Weights of a small transformer language model: shifted keys.
Each number is 128 + 24 x the weight over its row's rms, rounded and kept within 0 to 255. Layers, rows and columns count from 0. Numbers have three digits each. The size before them is the row's rms in percent of the matrix's.

# layer 4 MLP up, 448x160, rms 0.476, rows 369-382, columns 0-159
114:124141119083120132167119147152112122118097127102140118134130145107162139123127120156145109138109157081120121138117102132101174129112110197112151174135102199113182137153158134147144147108140104094156114139128152121126170149129138165124126142152141100094060143112109148155154141125135136150075099116109118142115143125089153134091157099116144096119143085081148126137170157150123151122093078096127103131092114110131149110147153125137155128137145134119125096114089096130120125152126162
102:110092165149114138134120068120125164108166124149129148102157123122108133117142131159168141095136117112148153127101172091096125166137132117154149118157129137127152172149124147088109120106144150166123100092121135130156139109129151134106104102113102118122124181112084122168126121127124166110187089122117151144133104111109118148135127129133147115100094135152131203086117143129137096089112117134121078102128136146152142136161143140130142121130115112093173122151131184093120106183110155
096:111139134117119108139087101069084108134117102081087123135156159150113121126143155097108126159101160089119097115159133108141113099155093126107150110125150135127096140103128129113146137120130126102121125122158094153105088160119147129137120101152160135073119132176116111128100126112171119128126109150147143129094073125089118106114158115120134137085119125131114083123110102103120157092094107106139136107109140118122110067165187165118104145155125121096150127112115115171137089151163139
110:191114103127109116149142125153124093097155158089151113075122135169112108167123119163115168155088146096133146135165100125109159119152112153129165131117128104135127124151123089125118145121133094120093131134105131116099153135188133111106126126120115068118116115084163144136149112123128131098119109165120122101138139147082076140162150144172093190134096161100120102136109126147150144134118134170110143174082112115124124117111134137115129140148137136173134094145165111112094137129145130
096:103117159109102146119146140059099116146127131169149108173126129125137145123109156164132145144183145159117111106135132141150109084094151178129103127149138185114111096072115127118101140087151154111129146151159089134126171105157156141144143116160081134143092132095126121130079145124132137170098132116148133112148138145119131138133145163114109118110075111113126125129105134118072115084156167163134147117097130123120118141150157141087143128101166131129161113156130145096097117126116137
104:096074111082162134167110155111115153120136159134159148130121111183093149140165148149124152145133125122142125105133125164114141105109165134139096138136106123152116156166136098118155146126119121123169119149136113103122056114161140146099156108122155117139155144110143159081139074112091149112165149097128157109122120125159123148106120091095128064152098103131166140170144138152107135098116157132117184115106104117125138133123114117101127104110107108103120138111114159137103156128148079
091:097179166118124094107125136115150089113114100116152110129140161137117137128118163121160128097098102137164132156138136116124125125147125104175097141137124091183130150140086132126071124132111148109067114145112150139143096112154128121145143154115125115128090178126141106147129153159120110147161083081142166156128132104139155149134138136148116149119126106118104093067141140102121126105105165159120118170149089078112169136126090106107103096112111127119092125145163154103131149103140148
101:109146112130088099152140142162132159176117102081125161139192152126121098159134089157150151112106138111170128098185137102141139115078109068115134093125119098108137123145174082119143093114152131135127143145121098186124113100127113121116102137124114156137145146135124148101160122143096101087141116149104155114110133106111123117113097103149171087129114138089155147085104116099128164107092152135152147115138136103117107101124128124105161116145115121160160130113125151094129153125099144
092:128132111120157113077135128121106136122157113134118124144127123112151104114159172109160084128140144143147123141136177140137160140156121121105097165131125146118181123147137111135078119128162128150124130125167133138131143148115110152090077171166108147122103148114148100103147143143154124099159151088139139117094127113099127105066144108092140106128107188150150119160091159104160126122131098149121112139146126120113101158138085128172091108105148136139092113112189157144140101089104097
104:078117149147087127125101144172130112129131081113158134115106130128097150139153161139157116125117147176105190118129107126140108155148097139129161106113096110138140113118118059129157149130090148127141131121135117165167133131134128131131123155159172210140166120126049141131122064102134136114102140142155103155135124104116146140121133099155140088120139156079135129146123152142124155153110132135172163151122130141147138117124124136113092113118104139141176125093128129101125136140113137
101:152133092118121153150115096149159147142156121164134154102125152131121143104127118156147133123064166127153152146101113118125130177124112112128123139079065108120178190123097150135138137113148092106082159124106175088136114145129088143114136117119099111148133135129116163095162101149144174149100119109107166095170149142139137107154110111097132119116099103126097126121114120149155077128142112170132097141103113082124137124093123134143149178149135158134131122106136134139097152121156119
104:158137126099100142127140112149141142150105135096117111119079185144122100137137135080119168151156176120151137122132125111120162115138109098168167111109091139157157119124143171112144146154100117117131069160127126127123140126125153129182098093139137147126129102160125131149163153195087152135109120139140116085144124177108118107172145147160111171124132136089132083131131106143166119140141087154119108164105134132162139152149146162123142104139153130157114167134125128094104120157117137
102:165140130097138113146095127144130105082121128117150107136150113119122130132138138084137116098094128129168164147135143136133145122155133104101108126146086102147124099147098077126177153103148108135128154121128128130120135143070150125113093156122114109099113110108109121112142113074133152108147140132112071122142116192123141108131111136130132199130166129158138095108186110098125121138143130147143117103143151155103126119105088070101157107149099136114104140130167116092156120188159119
101:135119101161110146149147108146098192150135122126108120105107146098083080135128114189141099131174157177139100106114145140109159138155080140164149097090109129159127135102128166125123139112131122123102132148138166139161131122151099163147077128159111117145119076127126109140143124159099175121120121095152142115141118124126102068123102120123110156115150067140134149133121151118129126151160130159127141104124173139110126145094118108093095159139123118133133121106152154129085124149163157
# layer 4 MLP down (transposed), 448x160, rms 0.22, rows 369-382, columns 0-159
107:110149126118138130130127129123102113119066147089111115122106080166152097164081165119113150131113098120122109133116151138114106120115160119106146161124107160100146129131154143136148106163111123138091117126134145133125130116130088138164116120147167135146135154125128178139105094153062102091127132148176099120121130125167034105118133125119157123117148161145102149123142142127109085128156064092115130155109133087114135120085109140117134094133160125114105137122154106146116141161150103
096:147143095124150113125093128106150123090125137107136141126146157155096112106126115128134071123122173121173129086130140113083149165138141145134165169182116121143134103090115135115119096100149182131108137122153148129104125127140156115115162138090152156138152132137117144109084159149090177185145118135117136142098143116143129090122157165155144088171119148155131118119120121117138161125117147092114120161133162096152114140157139148136119060152155156133152095125156140093144156094139137
105:128120118127094105112122140164152150131138120103109101118129145140099109150146097150093143127124078116116156184131120131101128174078113114130182165092140127108138113142154136137112119093123140113118087123131096095075125116161126105111141126146108121189144134131149074161123121135146138099126118142120160121116159109129099166106120124057128134138144083113202120165141141124175084109121109126116137107145113119144107123123109103122132096102111112168130123153135143165136140107074108
101:152187100096109137120097105112138086157160140109153154148139112155055124118150143114123134088134158130103121157155116162153120183124121139138146111129128114169103132143153086106123168141103151092134152095126144120137142125106116119129137098142119106070172091094158148153144122145116104138111162139125113155129146081141080152139118101166102145082093109142121111121118155113134128133124145092156127130115125078141137088086165102106128175141126096099122148141126130106110133120140111
094:146178161149152100122115127151141161076121138138133144143119081134123136156085132107149192073083090061117114172081143112126154143130119102120140182089135131134151134157125112119076121150117144150082108158118122145088112063115116107107135138166134121145128151164152110131125091129105131113118096151176112127118119143126121153116158135131152147141175130130116124164106138139141122099145119151159135134144156100146116169145135137110135151159137121143146125120111145131083139123139136
105:138137087089176129187098166119139110141172147143152131129191118118111120104131128124122115122145158144151125123111121101079162124150152107149167125193111109147150115123161112109146118140119117119127126148114107133067137081143151114152134144137134089128160144101130124134114142140109123174113116176117115118122172109113147116101183128163144101149153098088133119120144102129108105111155111115146087105087143123178117137093141120164096128122115143091090138140149116123091129153142100
095:131092081119144156133122131121139167134141144107167149140127123101156145168130079150096132125152143119142107151125120123141161191158141101114156128118117164119090127087111136152143192118146125159141154172102137157125105142140144119198124125132161168143165103120114130107166115150137131099136140160078136151107086137145153118145117150159100096099090098139123119130077109143097121147104133124107159097137130128165115125111101095152105148124137132124137122114105094139126103081148087
092:168085123104134156091145117101102105119091111106131134144150117109102169104141149113083081174140138162095137160121118162144136149167143148108189119123096150147130115100157135120115136088163149123129107117155163096176116123144109145111154130124117101130114137097145118126133160144131125114134158153145088136200134172101111142133175170091151149126148116135123108133180141088141099143154109142113118144117108145156141111096101149077115133138134157079131112140112137145138136153122133
093:123117140155157116135151103129120129180116174099148143141113139125109125094129141110107064110143093112122152143124097153142111112126138143131157128086107116106123134116193112127138147084128168102122127161136128133111155120113121186091174124134139096121148120116135084104140148110098142156121111167137138116115070139126124119088140095144065167140165083146106117113102134128138160135152116143154112107159098134119129135128128087114180141118117137100119123126075136106140118177140180
105:111114146098114120077119102121171068119107132109131129174108145105105160084143112167102099143179158103116158131119142147126134145146106166129145148078157158156075107103126102140186119161138131133134131134111157105146132130130117131066119168132135154128121081186147144088114093136133134080116100151120134113129116102110183143125098149140148103139132118102099103137157108147133110154102100099119133108154147130110103146142096142105110100115111158129130165099141144138113126133113135
106:136166106117154111144108139133126089107113132114160145149071114111177162139161130149122144116150140125182145141097194139128116134159117169124113108137126124138170095158107131101149174133160143104146163114123135134115132091131137132162143144175166056080153127141144133158103127146086096143121130095148139110166094101127127110106161160133100074166120114099171127098120134107118161167128125129103099129101107117103158112118130129134135117122113098125121111094132122106111114117151110
112:080119139102090124149130099113100136142122147125145182118124133120113100102124142127171112160144154126147089105095145145142129110102148118150076130083165132103154152107142095082117131152135112147118138114140161126136101112166126159072137103138115125130160127151149080133127134112170116102125144127121095086113141102109140148111133129157144084160128074147110104120134122151096129137143101130089113118056143187102131136124125104141099163173115137095154096138121171120152122114153128
099:157092119110132138131138138150135105112132134141164145153144133122155181114090151137109087123118103100116135122084115127144161118116132099136128115121108120103105134129120098106135133154087134176137112131142118083153162138097101153085133172066119146131100114105122149083128195098158118137116129090148131116131104146095137111102160155149111131102147114119143132141158153136118129162144112141187086137095119117124110143177155118157162131070098106128075121118144072143156134121126130
101:159063123146160146198101146151114170133145117144136125123101145162113127114100119136130143114137146134145087132146187115141126170089150121127094085139118114133101128075091144099094099124144134117135143138142092114122139148112134141109166178111104127133144119128117130105144115143146125123112067143126125137160128115126138121148090114126109125168064103084146120107133103119151104132145148086142116135184129128088106105154153113096115151122145116130162125139091087096094150134156147
# layer 4 MLP gate, 448x160, rms 0.456, rows 370-382, columns 0-159
100:164105101120107212154160107147119177115155128110109122100107105115121086127107145150140132156139131162128107151162093092126148082142134160173152123136135103118070113162126144119126107113112141106139128130116134155114145097080152097129101099155088154090117135166121136146114148148099158144135118131121161112132154147162145110141160109107118088155140142155131125125115111123120161090155110078162178091119119117101096135154117117131130169108116096106129124113097106140106099102134116
099:122081162104138142148131111129130137102094134109155127111156141121148101101131148103124120095142115119123156151143163114142128126140115143166145095163078103167127115106166114153108097156096110109105130150164133140121117166113129092131139097126151104125162111118099108145150145155159125107110112169133110140089129108172150101160132140171150133137164116162106086097098121166162145100088115150132137109127101171110092150189135118096189139135077089144137139121137106103119123123152152
104:188131155141103072144127125133097120116177120094118157145151111117107120131130125156155166138105150079142128100187145111130129149135126147104177117173131101137104126123152120116154120147113090137111105142109112123090145131138090141104144157090125096144139126072168146138135106091110129132153121120152103112096184139146083150145152143133100165121106145151086102113115135108129121125133146109103114165105131104114129108155149153125154132160106120146165133184175119128115146133168090
096:149155112163138106130152109154125164136140095110103098146158156126147107150129131120148168069088111127148122146143164143109123155093132157153175114086109189109150109116157110094124132147129098152108153172131156168142090162088122149155118135112109134148162116143106127152118137194134149108101105138158063137060132147117090127124146109102125131148151122130117111150147101158122112132145136135148152125149140131130119134125104109174114131176139109092116121083114149109121149138129139
105:117207142136134155091117130121131111127090141138127110142168141136166127151102090100117100138098122142144115140120105094110112095125108131102156145113130074104107107147184125139142112116115154136111140114110075173143156127176124126124110101135123139098105085146093135154113097140150116148080070140160133126135113160144118143119122135166103163082153137102103157090111103113128119094117079130114086130111148118133101129148124166105130147117147176165113130118124115145156097119152154
097:150094113107115169149106127129118167143085137129160152124099105114120112156055084121115108163126178121113114117115148155143143132114123158119154128099159103126125171085150114134101157132156154130130160152167163124096114128176127136099131107107101133114136125133138168086133105121114117110166178155080097101138111118105125166100124116112115091105096157118123169106108135114157138123143106123166152065113163150122124131108105108135182164142120136132149102128114117122115106140129097
104:147136120093062122185139149136114119132101118137086129135102142120162133127126090125140154083158126089160109131120137169091148104123172105134142104130122109143143150154123118111133145138153139152135127152156150142149071123065168125100133076072127127112132176113085106109133103116105116093117136127137097135094114113113148154111145116144144186127111126130154141086144106124152141113080120114118143097111125141072121114148115134103143169124095143104140130141137137100094140093100143
095:127138124133131160136094095147161148115135141121136159121111112116098157128161096115126123096129104149127128135132135157130125131165125124124185119109177137143146145084099183132113137100109160112096100141090112107166123133157164167182155150119119117122131112143140134140148133126111154158102117155107147165130104143093100116169104163147116125132135143126122078150069137173144108129167170123103085103112099136170102123093161147104147102133149100130154096126104141124105171165170111
110:103127129146124175119137118158114122161175127153099128120133154136081110082058105065133121066132098135137132096106134142138160125127133115105120127110119144109090137147125159149157136100101133111114133112112151162151104119146109172124137136149148122111125124106138168159133115143161153083133106123132155157160143145181091161103130144122173093143125136123158167113128120140134129156119161152079108147108094171088129147114155079093168138104138136124132144133118117086131145110113120
105:145098161122111117133058126115114156150102111095159137166157096112088144125100119160140149136118125149129080127138154111160140114114136109150148109098165141147111132136134100125106106149116137111160086126092120161164137138132190154155133136085125166188123126102136167140116164099130144126114081103117156142166164153156145087110122126153139129137141105118123108116127117147134085108114155119115145111114096174100148138122149106121144138107135096090164066099137106115111113124165132
103:157109141141140107138132134111110123134124118141167090101098133156154166171106164157141152079157169128125129129118123115116118152110078150141133127141100109158123150136157130140141162117108115106086114095119126065108140141086113166153087165105115135152120138115128138128094087076077107106077107158111146101131138122147152127092127146113123106102118130109127124139123067151146146120117125090116151112150126106095124157142130195122109156110117126177118102160147162135152145136093137
101:136090157114115139115143130096138121169151105132114120102143162127075156108083128156116129144153140086121131114114146159131099145136114146159125141143138145133119170099143179122162114120159154136101113130117122137154100115178107136111121132119173147151147171110117142155140143146110110140136107120137142139126140106141127123106098144131136101083152122075113152137095167146136128135117127074130141144078109063166175104151165153099094161146152155140169126116065148157115107104117153
096:126177148126137135109153129134138072130153157123152138152138132120154130150139184162082088170123107152145141126141092139158094137108152088077112170115144148129099174133171114106114159099088130146087101106153141136092128135100162152131101107132095150140135101135141149112096139102116131161125112172126153123129123117138110120160142164111099096113118169073109087136143152183146157119157164119153127122123126103173127099129133111143126120155156128124096105112093158119131117133127138